From a checkpoint of a small transformer trained on Wikipedia.
Architecture: RMSNorm before each block, no position embeddings, no biases in attention or MLP, untied embeddings, ALiBi, local attention windows, gated attention, capped logits.
Each number is 128 + 32 x the weight over the matrix's rms, rounded and kept within 0 to 255. Layers, rows and columns count from 0. Numbers have three digits each.

# layer 6 MLP down (transposed), 512x192, rms 0.106, rows 326-397, columns 128-191
154101114085101107127121114152131148101150142107120088155180146102096141149115150179131173149134168126087112097204088167125067110113147137147131170112140152149090149116133146201100163134146158
129135156093132160154138145177184133146143185146061131117193109106168162098136121129134110137097120106109098145119101111159168089140125146095127108138132135135122157125090162090142130107171110
087145118181117133050118108161111194105136098122147156135102142097104156128085096102154125130138124150169111139083121081093138131134112122179129146122107118143106121147122078129127159171175117
195125107120122127145130184154144121132123119157096086116172157189156122164155138135146081091085119096085136077120123148160139120133119151103159138110130188102138114162099142076164117077144085
138085147069206120150143117129131099108149125140172137125157127183106143101169113161159208140128145137110134148102192117066072133131084111097141185126183149143119136069123098129076206139152184
154135118108068200088097164190096125144124101110132122128110126137153128163146139137081168158134103075100087196126150086167150120082101113095147135082122181152118146062128126145114125140160062
096146125192145076157055130173108144140144097117126108176128181105120121138145122094096109090132147119153121157103121134126117097172139116137100152115207136134077137143156117156089168142100135
104136136103133154163132148182108138150116164136170089125123165048092104121191138110162110112118127121083130097164111150134155153072148098177172119154099103169109144139115117148106056147149121
148134145136197140106113146117140103140088181083119146154141191158130133068132141172120113104179160114159124135055136141109108133212092127124143100124202101131133067129109133123143084147153126
178167185154062102107076168158167137172118173097105086140142105182115136101157131115133164102086110124173141135152125142140153070177135136151097144070109135123105150152136130130121112156142122
139135150135164141188181105075071161134146115117140140138103151116131131136100162120107120142135124088167122101109153191152134209132179152174074094146166193111122111149142140084111093160143136
157158131106155138152155099131150121078149087129204129088149076130131133118074107153088098133073077143114097076059052132105173226185121106165091109122139124123091100160210094118190099111130119
122113143136126146160139036114137170180118107156193174135133128111088120111114092133163121151112119163136195067089153116062130140112111124131087086113151091053168128166126124074092141149137099
078160121066138142142104155125144140113160091123141099141090117078128106167130165136176193178129100139125103123090087130108131093129108140152129091153142153103161109080131170110137125147177171
144084148146115164122112108147132142120052132139167090106098143129129127148164160133130130163122083166141182094166106149135070167096117139141150106102150144179115142116148108133150147165118110
157084143193131111150104154074091099136077184184193118087138173151170150129073176090075128061192150069153109157113082164134092194120129146137114131157198169170112102089144111112153128158141088
104123164123154162105163138065086094122105145112083160140141053173149177090100102146180089067152022136156108137179108089117115077108181143160072084145080218116091078133120089111077132111104142
094161150179176164119202098217124182129095116108092113096089102100144147078127108122133122162145156158136088092159103111153140095156175073151092132074145075130123113119118207092076077116186179
117139135177116107113052076194150147141132098073147131128163124152123065145160134134124138164162130136147127134151113154063127120092111138205059166147121100200190143093135166226102129127097100
207165149090139101109125101106120178160189150150102124161093119131120158152215123135182131099090127187121086130201133169075140088123112160168153158149120180205145120095098107164065114163147126
138110116162154089122090120147146079091157111141093121133090079123127153150153138118132077148139119168135121135090122130120120076135116118122118145129086078141138146134184200141113155138097161
164103080153131121088100162117116175155124093115113052100101137126128126122081168123132112131130137111130091148133110126144093075131169098129155168143138123095170163069120135149159161170141103
118129160162190153131071064151092189126099155113153138138143140108093111129089136071219110100142118139106134120110134186145133136118145117089122101112088164095105105158106140109129122200186167
129201156169128100155141086076146159162060106047115143100092143139102171049105141132122124128210136143165064166118115190116103000112145156154161129102128174100138092089189132155138149163139187
143161156100115189189159173132149155090189091180117132116137085101145096140195134129098192196152030124117146139081088170109104163096123096129154099080096083149161146200191121096035130148122198
187100104141140178106161096133205112169101122121125132090094120134036109186141121157096167154140189103143092127107150128127132063045120130071062139146128184113126193107163122185088123125126070
158149129136156179086098166137130132123103170103140099117082164144127101135106078148193083137113107127125171148129153096139102139140088152146143074139141127176101185111093201098157145104145208
115142147110130174122086194111088079123151169191090119156154122127184169094087108112095160139192147122181161113136156066159140100202113124076134122096149116135154167116139116117123123165104099
040162163147174101141146133098137116157143124168110111120137154088176135079191150100099177093183067096181109158138071154185163067137190138109080155139136160217078121157129202138146131151154140
125182160146091121117086177160138110074097175118145118095168119111095179163142141152107207069137084084146131067059091074133214183098034072078058161116114144141128130137173140161213096134114098
083081077092092121124124225102169209104159100183078101156103145151166135153134177075080179147136126154120181138102093137108115143102081149085170164179139095123077143146117129156162153153138142
126150072088085140150153128151091120088149124155143154042168123129073091154044148199132166047147050096088234086056072114108088236139122169163095154120234082148126106194193106157137077117109063
059116097142121138145108074144083087125152089134095195165082132137139120137147128125129136081129145111170138173103185097162124062084161095101119142115150162189144171099084161146078162133123061
159142115108127111144115152117093125158065131146195092163163167129090162096163141166127178136129106098135165153145088067121132154176111125154144046088115119129088147157118119135139166151171095
125118163133146115112117083071117119097118120164080185128100151132133173119150138065122135055099102134112131140116110133152137160131161126147159155057113090170095122096159096127158160132119113
114129136093118119162096188150098102090120159109137145114148133163170086082145166155119135115122166124147105128141082153113104100131131107169162160149123150075106118151111115125106116171123085
174155105140121130134153127126101171109124125072112206075192107159117125143169152167115137147155095051165157120140126138164134128146165160121101117081087112095135112107120178083118149130157089
145137114221145095133115162148148063184112140122149070143136132167084083107127073122133154146156152105183128124183110116138148139125127162115124113083086149132142152092145115166083093155126128
126160202186239077151153134068199104101141125176098052183116120129145114120147134126120126129162164092113131114099092095076124100168138070077213122110080135125130175178114125182144121158126113
085113111065136142112125124147165122129133150119119111159121118128156088153197129118123096121119090146107098123081066078130036118141092143128087164146142145112137136144112067112131117147146099
106101129159139090058132132172081140117071134159108128217090096150108142161103173167155102115193092140197137116175143112111169087169126098166130142092187136134147099103117123181175121112132126
142138105179163097127136116188137029124147129116126092136165152117099148141145158159093162148149126108087176141123148110109060157113124145191132056106169129118139176090124126132108129094116115
139138143136174108138150133119119137113095131107119171104135118149125129135143139126213065105122121113133131130153144150115094112111120126142149129094132105150143148120146164161096117169136161
154092095136163153185125154158131111111116081088106153117119167082155176085185094105149162125094164225101152144160176168079178098165130100094104122109182060122105069086147108144145124122139199
162096131137144104126168136149159152128155130137118153153135110107172149102138138157142154142114085146149155156144098117136156093115123116099102139204115081127122153111128151169101117146183111
190165108153142158098149092131132152129162100163174157142150160099065105114071155158118189123127154117099096110141180143123193171138145100119128092147146121148173133125174093181095207076133086
086116130139165130127101123106114103130108133117132205154112131082128173194058160116127134090164130142121129144130109093091147179119160116136125129116120113129124140114147098138155129151115140
177139152189174107151107117079192079123147154124133118168126168188141158113128139105074141144176137135178154138175123136153108132194163160158093094142088082143103075088074123137161165129153129
119163096082095064103093131132077159108111110093061130120141119057108094089136128143156102120095135113126120087066113202173064074134122134115184128139116124150142098185147163161130113102162112
130153190150139135113218082085116120102105131112108137084192125060130103074123128137173116143090095160159169102095122132066143159140157117108131098156082061108161056129152085117026096131128158
114065132205154119126114104147099136200097075101146151134099150094115110129140091100192082066109123135148128115125144127152123176109082215131114153071116169086126113125142150141105134098187202
137133084091149172119181148116176141167112137157079167064173073128166146131134147137084098166158173126067076183171084129157173064131091111126129110136114103117159232145049142111169085129174123
130181130118096210125159134151146148124159156128104119091151164136143126102120075150115123157108188102141095134118131141122135142082162105085140086120159145152103113099130135140135177182173090
143178137109118156155161149154142142104106093127113123128147138143152044081095162128122140091120175094128144126149140138091134122115162105147114122144101115099178114138126152185097133121109093
133158174101141139183126176116101116202108131136159096089138183074099117167054145059034102102116139196083067145129084135141158123130099167158124086125137116111071109108097107097076090151095183
190119142197152176121179059153122095054064103091108087059090095193167084115116189206125190210186160120103163140108143133128129145058078124066130102123186103082099158127102142136052107133148116
156105101189140073098109047094124126125131069096119131142149110128153140120156099175108143103088174130105124104061141111147140171096141195116097146114140076121098104100213116092085119162204166
103126133149139125095062148143135116111090141136126140105120107182145164136116128168120150152145092103117127103103130126097088112135178112146082129163181137120103175144130118104222097138058078
101130149088161132090155093073150148116132231179115074137132106161161163134104103154132134199127085119074120107198124096126108148158147160140139119100144127113115134120160115112118125138109138
095110132140121107168161150136135119154169142123052046105170115106092111143153171143130147116143171125142091111162174162101112087123147120121163163148151136148095143134118134148117116105112111
071138130099113158105015086139071142113191175158128036101075155147167166101142188126170154142130107150137095131180107133134058112134171147188154149136189096118134124082080156084108166149177191
091117131148175105165154189160139119134146116072161090169138149081095160106098108152152133147120201123117053166111151154079130084142103110114146137144131199137161114077124080162104085139182093
172170131099146192141132155192137161109179133124158160085086109092123114062106129136091084166043135119112133099069143180097146160088151125147138178128109185155128176205153040104129053087183136
059136172030155144048137114169098125095125157110071140081151127139155202114143102152173109162084132086046145035152165159093103116147102053121065123083158100067162060138146074104154164076120140
146138107168180129070097093117128155153136155107199122021058127074127145148180168112141152106105154142138139186161105102093107125149098114181057140185110140150076085101143132111141136081112111
102103128198161055189078135121133131149100119144143055144156131069112125123108112151135159094130094161099148123125151154132131107118115138175131122143098130141139131128131104210064155148147170
141118120137172121120112159188035164080115207169100127169131139096139171056131094120116132124191131133121135112135143139079176095070107061104057149134118134146140114131140109120118190121130195
101077134127127132141094189134089139165146167096108138157134113075148190160103084079226086139127123151140093109128153079121179101188091097057138112110117128176150138091154134150171126092093162
127133158171121086082083080144082154134102133119164160160071176116129118184124087104095106152112125093148070136089077162142146139088129164118145174141151125208166116154168114141079200145127110
132150087158087101146115111164151119129176186167129169163133122134105127165128149091105144092126142098173079177102155133148150116096139150151090165109129136154069182158130093177101190167155097
128147134192137077109127085129133114092144147125149169103142101116167123108165181096136142092101123097117101118146109181141141155153148088112134129097115116136144158154166130185140134119139166
100085159090121141108143114177137121128080172069196100146141126118100135089150134195170202153135116123079130142129149133090082076077078123148114110096186127131186097112155133186126105091191050
# layer 6 MLP gate, 512x192, rms 0.144, rows 327-397, columns 128-191
143146108137116120070120182135113161138144076091150151099103148108094136134152097131119110157195144144115179092088098140119115094135127119164149141168122125143108058132139155145173096120135172
165109069113103143064124094119133190136123139150166148179114099120116163155112131122161155123116105149167147143079081103107113142093116129149121098110140140136109110131113091104155136163168128
135138173117127105082127119129113101159113137120103126166119104135113079112088120153075140123109092102140163121097078105155171123118130128146164140143155097117110114133096152137125121152096133
112153083135119151116114160123182171162142152129118117138141150104184111110167093203054166132109149123107159177152110107184130144160070054147137121165102103106152102097128106074120136132085119
184155147088079137150124166133122079120140098164151116092159152156100134139128101121159150180152149133144104166166150100111135155093111117150159116145111139179075182083112203105157124156108095
105091152151109112128182103133101109128122139116141135157124139120058160105165122168085118122097133156108095048177121071121186113164127124122099136076174110135140179118135133097101145111115148
121130124114119104078169187137142138149148117134162120161163133133148083116089088136154132123167133123061154092127130158119151130138111126130156094135124146224141134135076144094121116128108135
111191171113112179157135094089112094082164142152117134172177118130118125161132135095125174143119104143151126170168109057102152132144157127129167137141110117103104197098139131090105150102132133
167132141131124155104115106123146098164120122096120132153165134161131091127109130083125155152129101094160119108184128088143116131173120123136144114117099124127093159173119086148105145139115093
105195171092098162070111118107080135081106176081147146142156222144132142157102079196130135159118108162139128134157138114072168185087146156128178105152147075093086118098090099153147037105100162
147197132105125165129168154157167131140118112141102057164136067130185094132150102141105132234103092139123167106120047078144160113142122171072075142133130151115136107088126130105143112138149164
161141120113118143113177131139145122119089200107108136147113160213168119061102120102093151126131115112129154122133093136171111196088102107136141072119159092148099172154129155121124121161151095
153127070097124173159147135150100174116167128106175123107080064117118112142107189165125173157144134139118133130073107145126129112109070144195159095176151148155134125106132118108142160120147153
113133158133158163214144163179184165131142076114108123125162116124135094110113089122075146099145104116074090162121118101095204111140128060111120087122110169073135173099096109118114105108133080
159154108129123155170105152142192142112167107198090097142111090100119094101151072195132219174147112139132121131068145079094197168096154058158106077108065154045143109091142092152102130159191137
110163138105122179144216137139124051125129164159091123115136109115136134114134093078084127101090099159097125174144114129121150111054128110174063157166082097096146169128162159141156058084135136
159148185112163135191138149216132147101104146156173091139102132173116101167138136125087169151104172130123088161149068120134156188119103121151091138112151128101111158112153147102103121106167091
097145087109117173107110085127145103087092155093160154150123128140124150140127162180147152166138097145052143131096115107116196145099090075172121139082169063132137078152087163081178065106096122
150163070110092172163143159154137096132173130186160065194150063118085068110165093128125150141098108157096093138181085125125131106143055148152184142127097128195140101095090172124083187163137083
133155163139149109178159116113151180089092141167163136131128117080164177130124088133124146136141103071113090150140180108155140106140096119131168181128154148100127142099119076119176078122169138
146139115103133143124115109119131135104130174136168068148121126128106123115153076139106157185079139140089137170156099129090180162107079131102111199136164134149125173195109149069106181133127161
148106133123111097138127182129136118139097092155140139141092152140088104179123122180036183129080133142137120128145095104128104110137125095189126125108126097108131155066098142130149092100114121
109176124086105162135174087133128066155113190092132043123132096102084098089116100155135085108124103122117198116124130104121114116128119071141140170141112141112162126169120098146165138112177101
154161129108066177156136147120210150114073117233111114094137085111135115102120114166084137205097151066083119095153142112155144153122115039173118118130147133121102184121125171120143121174138093
136156126083122154087147232108054069132107160111132120138175141127119144075165132084109197129123086136144137165121046083131116097116067099138162148150086111118137128114144078130122145065145197
132166165099128193141136151171117120108174119092130126173084081137112112111180158112105136201091123101157078137124104114138132216095078182079134136196125131126096134075138208105104134134158133
162120133095106150167106136166112134162120152142164096137154105168151074109107162151173186135120200149172180174077071113139173139103090140088121133100149105133169085090054148158127097108117110
197163131113090170156162182211158147141137176111094134133130163115173113051155133123117153126140119142127139107063088121134150182130126124170099154157105115086130148090105139128094105079149130
185154139095113137118134171133163119169126127140134105106135121122214096109151095140128128203063097094139069150106105085117094110111114137171201113125154165147096101177155149073163134148153115
120179062095128150141084188135107186109135169146087125135173151137126108118124149148112180162113165181132055154173107072164140107150105074112121173156100122148064160175150178171121152118141103
168152086090153126222187180077156133060156132173162077112107130178168085095170122122128154117076118086103110151102124074138110059146060169131126155125129062138090161073106124091066127091151136
180180113105068159108126139171133126122171176127133103154164120094097114128088131182115137255090072136104130145132138130106154157107111171113151121163087201097098110087202120079173105109185099
165106165110139114144135116146150202140091102198182060083144102160168141113128120164137133152091116068128127137071101138116147144119126117153179155120175146104112078076133091127144090164117126
125138142121135156162139189116154142133143118125173044138144142142106156106076121127162127095148129135097139122105165128111107115093106122122122128155137137094144140126136154102146117107137170
145163150127124172186154170135126147139156171080209128126175140172138135154133094130143135097129099126066112158163082161131126135117143155125134115140155124132138172130158130110161102112106103
201107127111119096170128095160160117137187147139121049139140090106188114107156099186151171155101167182128078153078074040104152075131112098140124114135145165113080129172133143139113108104126093
107100089092103120169144104139134166082171147183149115136126130096156101177113128122120113154105102090097169162092075133122139195116130079166091148191120098151121139099119126119144126084135145
101156081110090127104161101172110134149117137140076152131167110085117104088146109143105079179079106086132101204087151143132208176147139150148128148115137167112060127114103163137132122120167134
146127055127138149095145102098080154127144131142185122142089109067115172167096131111141138168100121108133170117115102110110131203091142186128084122119175100147114119164129154149144122138152131
161226197068119131126139164180154140140095141172078093159151104141180141133136180169151136147123087094163159093086088114108133194155095155127152089157167155066121106083080152121140081124120190
152155089098074111144150153168225096139156175122130098099170128137112128159117125152164080168096103088122140100115178130094154137165137142158200137085066180096108090118151128080100159119156133
121151099121092197120112130156122155086153128114141062159145158114116122147086090132170107149124138146138144164119140114121125155104112107134128105094141131127095146161143148131146103093192100
182148115091122176207184145166191169180107177082128115116146102151188159118236071149125147169074070166121137146204090138197159089181061209198163124181112123169151108071097123099171190153106107
142148108108086103154158144114118142074132147150162113131085116169145179148161122078129105107129093182148201127145094145143115134153100037113146049176118119095085138106105136102117110100104126
109112182141123154176173094090108083133145193095139071158131163130084115135156162149103156169085138148065070120134075145086120169095125125107160155149130145141093111119107102089105147099152104
175195138074160173096118116112117143109111128150148096124148090130135109048154088134134127167135125138120162109109180109060117154122121140124136130078151108076128160204076176083112109118127114
157098139069130156128169106139106153091096085163118136090132167090135116121092090103127153143080157125124076121105139102142120155111132139096101154087152055128105143133166118080085144117160134
139155149086068190230127106201151139082153171167192161185076112184195156152127143144096220122131147178107118148208073098148117134086126072153046133135156110132102208127115138131054141124133170
150130160048163190166181128162142163119079061141142128083125166161080085079078153152062158141074126148142142149181155118169121154151110145176136148160161092132052172152116120117181125146141138
142152081089095166160133123154209176073161119101166123126161168122148095132056091086104147109140127140095127168115087139110162132137123086089119129146124079141124165100115106122139133117121106
158167097057185105173202138149180139181085142133131162153154090105131161129094127127138088139105111166109101123141114114165147158162135095109157152149108139034102108038142082095212146120138088
137123119076131194084126122160063122135138108116113162152150092128173095116123116127094110121097125076118091124177137119140172109140078129165158172147097079153150106100111160145107159151116152
126122109130116149202126154161156100092082105136153131119159124123163122087119142102111147144126137101101101151157156184136108185166114104132123106163116137130148101083120188133084131078125086
109126146087143196159180218133111095066110165152138099074116096138186125125146081104134169088145128147103111154171072141132089156157114097177125069109093143051074172170126120087082122116140063
057153104081040136073122207097136083116088121139123127094098146119105113106103090093062104105104112159159119178163189119084113034076099142120095077151089098158088126174131184130136142098138100
145190152098102216205175129156176131069135176107134080115094140150170131117155130117119190111126086119124121148182124101166081202108098146183186129126164115119039132088108172120171131078153089
082154124093158171146192134153179127125073086106115096105145124129093174169129074106099126159125123147106094120142080081124158156090141162165111139125185107087101089129125087137173097089123148
134195123130126160142176206142130135132122145156078140167160059121164138047170161085110137135041067098080061183168157147139101127088090086093140124183116116112127106129107149074127109116097136
100157127123117160122137153144097145113138157168138077136177118089121126194146154133018182100082127159137097115141114166128084092154151158128150128121142115098112090117074119129123120102120163
136183173140145142115140202123216196112114106169062125017166123162180146129136106157099131120067104108078111097149170135129151164156107106097104083114148173102079113151124152115150133166125130
160105096098131160187160152099127113109136169098130082140139156112132107143107121125142127131117128106125113172101138172105115096100098099074143069136149124131165094170129161095121099120185153
195197078105096175101124119139142139122147135192090106088090115062118114047148078179154160190052163146188115093091144091153117130093125140170125109163155073121063107158130187118193161123139103
150143108093000201076080194126152128125175137132129088147158126108132114143159105123157124131138096093114117118141106148088181172050150115156107058119134070141110119125131179084178139108238134
115146155121139157134135142128158110116090136171109116119144119104126104088181073120158144095080125126121134179151093117122191151177110075201098093162146139108063165103174120101071113064089070
194192131123098165154106111146130152118075133136137125088193188136101105127117078162112165171132136104139097123162099152137138178089099115200181163170153075107121099212114123170160096161165124
197153141142132146162106135196135143120117169217088133142116055117141180106085109140088179178070132154102111104173120074185133090109144140214143145134168091150174119135153179124154133089171147
125180153112118138166084128120205121163113159143092089183089145121159142125173073166162245124160100162136121117121113122102076109152063114114162167113112093208151165095120128130148083111110137
143147164071154141129141254169157123142080177110133053138214111081142075071163125197105121140092103090125116136150168075073111100163145158098151182113165126073121144043099137097199052107089104
174161109122122132144118168156171194172072142092096113151150056147199123135137091126089106144132099138066065159096112132185152107157135094129110097148122157123104130094127119154102155182177133
142110143126185104127128117119132171109098067134178130119122130161142108100099120142130093155153114117124155082119104151076076139094097128147127096126157088128160132101115101126133121127090104
123141108105124198118152145174101144122126135128159149135210135062108135104106080129188149114108145154115131155171106082096149121140042156101098118180132114095108086183164148117159106157161118
# layer 6 MLP up, 512x192, rms 0.149, rows 327-397, columns 128-191
136129111152163099107140123093088138073168101111160132114048175139057153143110108091104140105144151132152161133149173111135117143132152140144103144101100138155081142101125092170144136136137142
106157150123127129171131165135122163122123121160111117091142139127161103118134096112089162125125145086141117116172177127152127132112101125139144161147141136122114175121126145122122103126131120
118108107125147109112158198117105112144159152080160146148125142107112152097066130127125152099178173115196156151159147122120083094091088142147080093136117126123143120136069124125091130145175103
112176119133164191154122193120142104142147133121095097123148151125124081178139128096146101089149179057160114096124119158137101073111134093133124149135102093109164102151136121119125117095109153
130182126116121175170181107160191139099162150112115130131117150149119115101142173127127145108092075165091102133133098106095118132134108069126092116136143158084090117154168102158105108100149126
106131152109142158141118112133136097086100136197114120141166088094096162143119106170149118153114100136120130098100161120122193149100109159154174101110075107149167142132136169145142151134169088
152077128131141090071100151089021117134101137135152173141141103085096136167076167105126153101090153157157167122140107100108143159131125118112183103113126107127201133168097137140106107125109149
111193161127105147126109108127111057131153172136058106181159106104139088174132165121144125112122121091150128063141152054094163121169143168109147098094140120107150105073154100153073152112117140
123153142124151142099120125148096107144132087130134135130098133089125145145088069118138124120140129131144122086133141099116160126167123123177142116173160112099139106055131129136133134089170179
165173120148145120169121117144162114143179123142223102122080098099076139111113109112126149159124081139108088124113184153139109149075207084119147105152161113134114113103137151104185170183112164
155148095121124147155060152076108126133146136145136165169115136146138162213094137127131188100141084115080144224156195084192090061153177071193121057115112130159091203159238134099154103134184061
140135147120135098080175153180139145182114087125022156162203132101138150091086208124134135143143167128114112136150172117168116147148135108087147101139089133129133190093118189175140160123136184
151078143096120106130120133103088130118130189122136143148120126151136139120143076151119120131107129179117142173129140118099083120138140065083075058133145132056132159167102158093123077106080131
119123104145147144104170146141185131147144094121093141103142133140142136092155142125078096150056196123149120137128175144118121079137132117175106127077169125145111102192160161126123129132183153
160145164100104144119145161191140184105163107072087115106121096147167122160173181154093178042147104125101070130140082122114108146097159140170134147142122140083077144137098117163125123146159127
163094160161165106106083110133139136137092061065090101160139113118156084151108158097154131101156238156198109196117095121120164132124119142046092155119107172137122165163188126082104143069136105
138152099061191154121137175023118101168200032159156184047125147024121171085065096134160074157115097119113131091099156146098084093100174097141143083150035115143164061120116124175176107121099160
195147164117174158147162132087103088151132129097046114201071126108210134125100117098110114129097116137161115119168146061129149159151145085101082113093186113143102124145115118134111185170119163
096175106140084179133132136093070150137126114102111084133127162081072107151118064126178146195203117090208083143141151121137166127103160115115166074092059132141078118133162163109117173102192129
097135088139123128133112056104088068046121128152152126154079172127111144116146152101089081099101111117123127098126179139107132118099143096125169133123130118094146164094058081100169118123116141
119124178115141139157119101142089089088152121162127133144134171195104154151146120155120107135151158130152179128161169142137148176142110159153156093164139154121055168117187109106080116124090135
142118118112130088100093120072150090107168089104115122096081147086151113140118138140080160110100149124137178131144101110113157123116111112139135084110148095119134108105097179152138112098145171
214063117136101124118191199149132145211166105101067065146134102087118078096066080102122089132070164073172091050105149148123156110165074161070131088101185074156152081169131147128100169168128162
155090133156120146085120098118105099154180078181131126233123164123061180114129113102133151113078165105136094155130146104162159125110131163123178168073156075108142165132149146093142204147089071
121151099117137088115096136131206128124157140156141137137197163089092094104143095177069164133118159170095093144115154190124116091130198115197120140124110078108088036166135121137156073154159099
085145106143182110109032132133065106085116164049108134201144095120151160090135124122115145065194110110101079106095136211137115144125118090113145102126126104080160114097152112128174127099150213
163138099122113127034109069210133124139143137082140088141049139109125174103136182143169109135130130074145109152112053100182153106137142132192157102183147152168117146160080113163138127183139142
151117104143177099161129066145154141146131116094124079122094147144133147107158109088124135147100163192155159067085146111127168158179130094107172095142130087093051105032103088143128110090158132
209133099101154144078097130105096184149144168076111165057138177083176125144098069122136080087110119072127140127135145165142123087092211204175168119137107114120144141102084079129193136088099189
177120092145153095093143100151094097095185200058183159209106166144126110182111162086116186088183154165090183152100087104129054076089119100143080182141166066167146126167161071091163133125145083
184111176085164123100165203151134189090158067242136134112080126095092188115122145092129100118099135072175089099162197183016151057065126145110180166150168152174190078143115115155152130028142122
131119097138069101148165118142135150141225149138104098105148133111107090129086115185119114175125151115141138114078162123131188105136157133079154104152123166125118074151149134086145123110144106
162109120153114155116157111110162159103143131167095151156133093118123147112111131089143107097084111113114078077090143118096137113149113099069122135110170109118112157081150102117139145136148140
128120126176144109139142113101151104140127074112100096148100152159108142083098143122141154097160141129112204080120169124156086099114133139101116155121133140098145109083151081141109148165150187
109112100118129125134127134142072148102130089187119156115110154112115132083101134136093079189115125139117141112093100112159106118141085174133155119127132136081180108117098152129069094063098139
130120097164111115144187110116093095139138092160055115120080152120205161137144099093126149111154117191110067201116124137137109080176109102088128105136152131167125131145128139167074185193152089
090071107144117119159080083145161117067120152162105112170137120115150145163128121103149139145136131119140124118170147214140185216152174146149101203129142124174145149101121092113117112127099177
125125096149086157096127151130092167120122179040205119070137157165069164126152082098126098113135176124112123074171093191164185144115126173206145125126170100142145070131079128148124121146096120
193129118148123126116161152143142129132115116115101131133131182124104176108064127096126146122166127129180098139177156142143098134116156098159196156134092104145112130117136161145129115102149139
165126091138096124135159099105121089174152116114100103149145152149164096113138163075130079146111085145182086148117133148121183125102122108112108101135122142140176160128154138090135193124139090
107105173101112114164134073139100118123125105104168148115128175150094103095095064154117170153160141169169119085108067149198097090113115182134093194131163149151182089139124112166123115140144086
121117125113102139104095116122123139109170126127113086119122171109114195166100130124149115120137141164143169153135178146141104164081120135124096107109115128158151128164142137129145125100136072
071100155058109168159111123122113049145141104134104095125189173226127127118055170203140141125149070090142135078132022071134119132133102086146110157106162173133136094168122144176139134125114125
172139137114114125139144187144118141143079135064151121132140097134130128087126131166089100128102081112111062139121146162131095051102098152121141089127104147123043124149096151152136145112111120
083147152108079093155103122115127133070107108178138084128086072120132128209140134134114108186164091107092140126142101095118118138108141046132102097116103133095088105107117121140110097088164154
145150130154169159127101135097106131128074141135136177098178138133145153071182115081139132105083108155122163114156180106091104092138146128153137159102114106139067159176058135199158141090152155
176095154154136169151152123154176101205133103146056156139159133105155113069135136118121111131132058130114144099097086095167183156189142198203153159059134119100152176114136143097056157136125150
094126145103152152230139155097166106072136128163175157105132148181233102114155148155107154168113132083142106177181116062182161076106090136109140088101144128172088165145071126156146160137142133
158114066050108165120170184143143110106125038136121096069141156119086136172148190112076153094082152167169107079172112155120144084170137108145132138110134107125114091134169090141146153145084117
130128126131110139179133119119217121069202076146114098080126191137153087159101132102081144110115147178148129132109106166132178122146184153115113091073117095174124150127146062165069164175094160
118090065132172114090125116093129097119154188135118079101061134146116111148090139149128151094110149082132106090116110202111109114100143153191163083062123129186149128147109136123087121073181055
129070156101113079143143093095129096116109188170134155110140117202148140153160123120124180114117099182136161124146076083168126132095088167164112144144161127137132184119149106100126121143105158
168139124112109155148085169175121211176157167190120067149144154149135116135140158133150110181158132138112142107136146095119137058089049137113123169133133182144121153102107150127178158188160179
160166145144133206143086039123188131151147144100162150174138092176117191132120165168154079134118089151135093162059117125184069112196062116094070162162140055070149116059137170184186203057098161
161140103122112132170173199141147164107143105105130110187126099093156099120130146064143151111130171130097126145176116122072057084100147218133086133100123123102127115101174126214131115156155118
136123161120119161089134044091148167112114109085120141101133138104135216133182124143145103082141146152105150097146106130161130173133127115202121158128082105094170116095092109117168147179106133
137136122117138171117122159153138194165153110136026117126196164117112119080161177167124096146124137147123074181117112166115119141159100146101093135110175200096110169174103145153149165143120118
139144122149110115128040085131103089169179164162179097126118165113086179142091105154179112151159150139103164106080121119112147152152078206124123092063100122163124134108093123169155119113168104
166171142148089095130099086134143160195120109165089168175109103118147131126082119101143171149164107133117121132079116117103154177106103119119172100136068092146171113090107134093147133120136172
174124169143108081151204081087106178158131129124163143193093120054150088158153092138147072137084122149162155089086133097091107182140179152074139099186117208166125095139127088072146124135125129
078163145114092143153145179134141153095128180141175085111122153191170173106109128160155198165157109105091125110097079148112162145119116141180094107184128137105073172072100086099109138111100094
091089173079069136099104140092090137137071125083189166156123137102118146153065115134105140145080110172117101127200073086137142129098106125098089150155195208137148152185114078113193064047151138
149105214133139121065094155188132097201146120113110129096198025159116112052207165160107170133178047138081132180084165103110119100205163156192119122118111105093135131052153217063189136162083159
157129133153169128146086132075094163197138132194142128194107208109183111195097073134103117140145156115174089077128092130172090160128133109143107132128103116140089141160144118111161143176130083
073123106175074143072158148165123129117099126079119188101098104140168124082114145078102142086147212111136106176123107140130131159125100154128079136063103147116043100093123168121124176165110167
136151088134129168187086168138141153156092150163082127082174119193157096123158175105127154107132133128118033180075151060125146120141184153129111136119143129155131246080110117157096121163127078
127116138113134157164127145157195095112126163137149180111135163151119134129098144126111152155100113143117072117148146122141118140167122127150156139126111148072086200094104100117126135111029104
084082119113097111180141195116138152126094155091131164086112102102108077074141162159069171140161177037138183159070162107125153138164123151120141135129153080109102078063162134088164117098126197
085086165122127158153122091121160131096081104135150087099114132133118141192147165178090120156216065148136145121162081139116117121135159129152194090141103086110142130097167128109148129144145192
182121151158123105043139102088124121157099105200102153134105065128121144140085138114135111136130139132114156118114155113096113171125087142103191129107150104171156156089121103124131113144115167
133094083154121104144133066103134177152130099103126116147094147142121109178152168211108064159151119062120064126029103143124122123151167161126153129102165119139153152092082099093181129117075093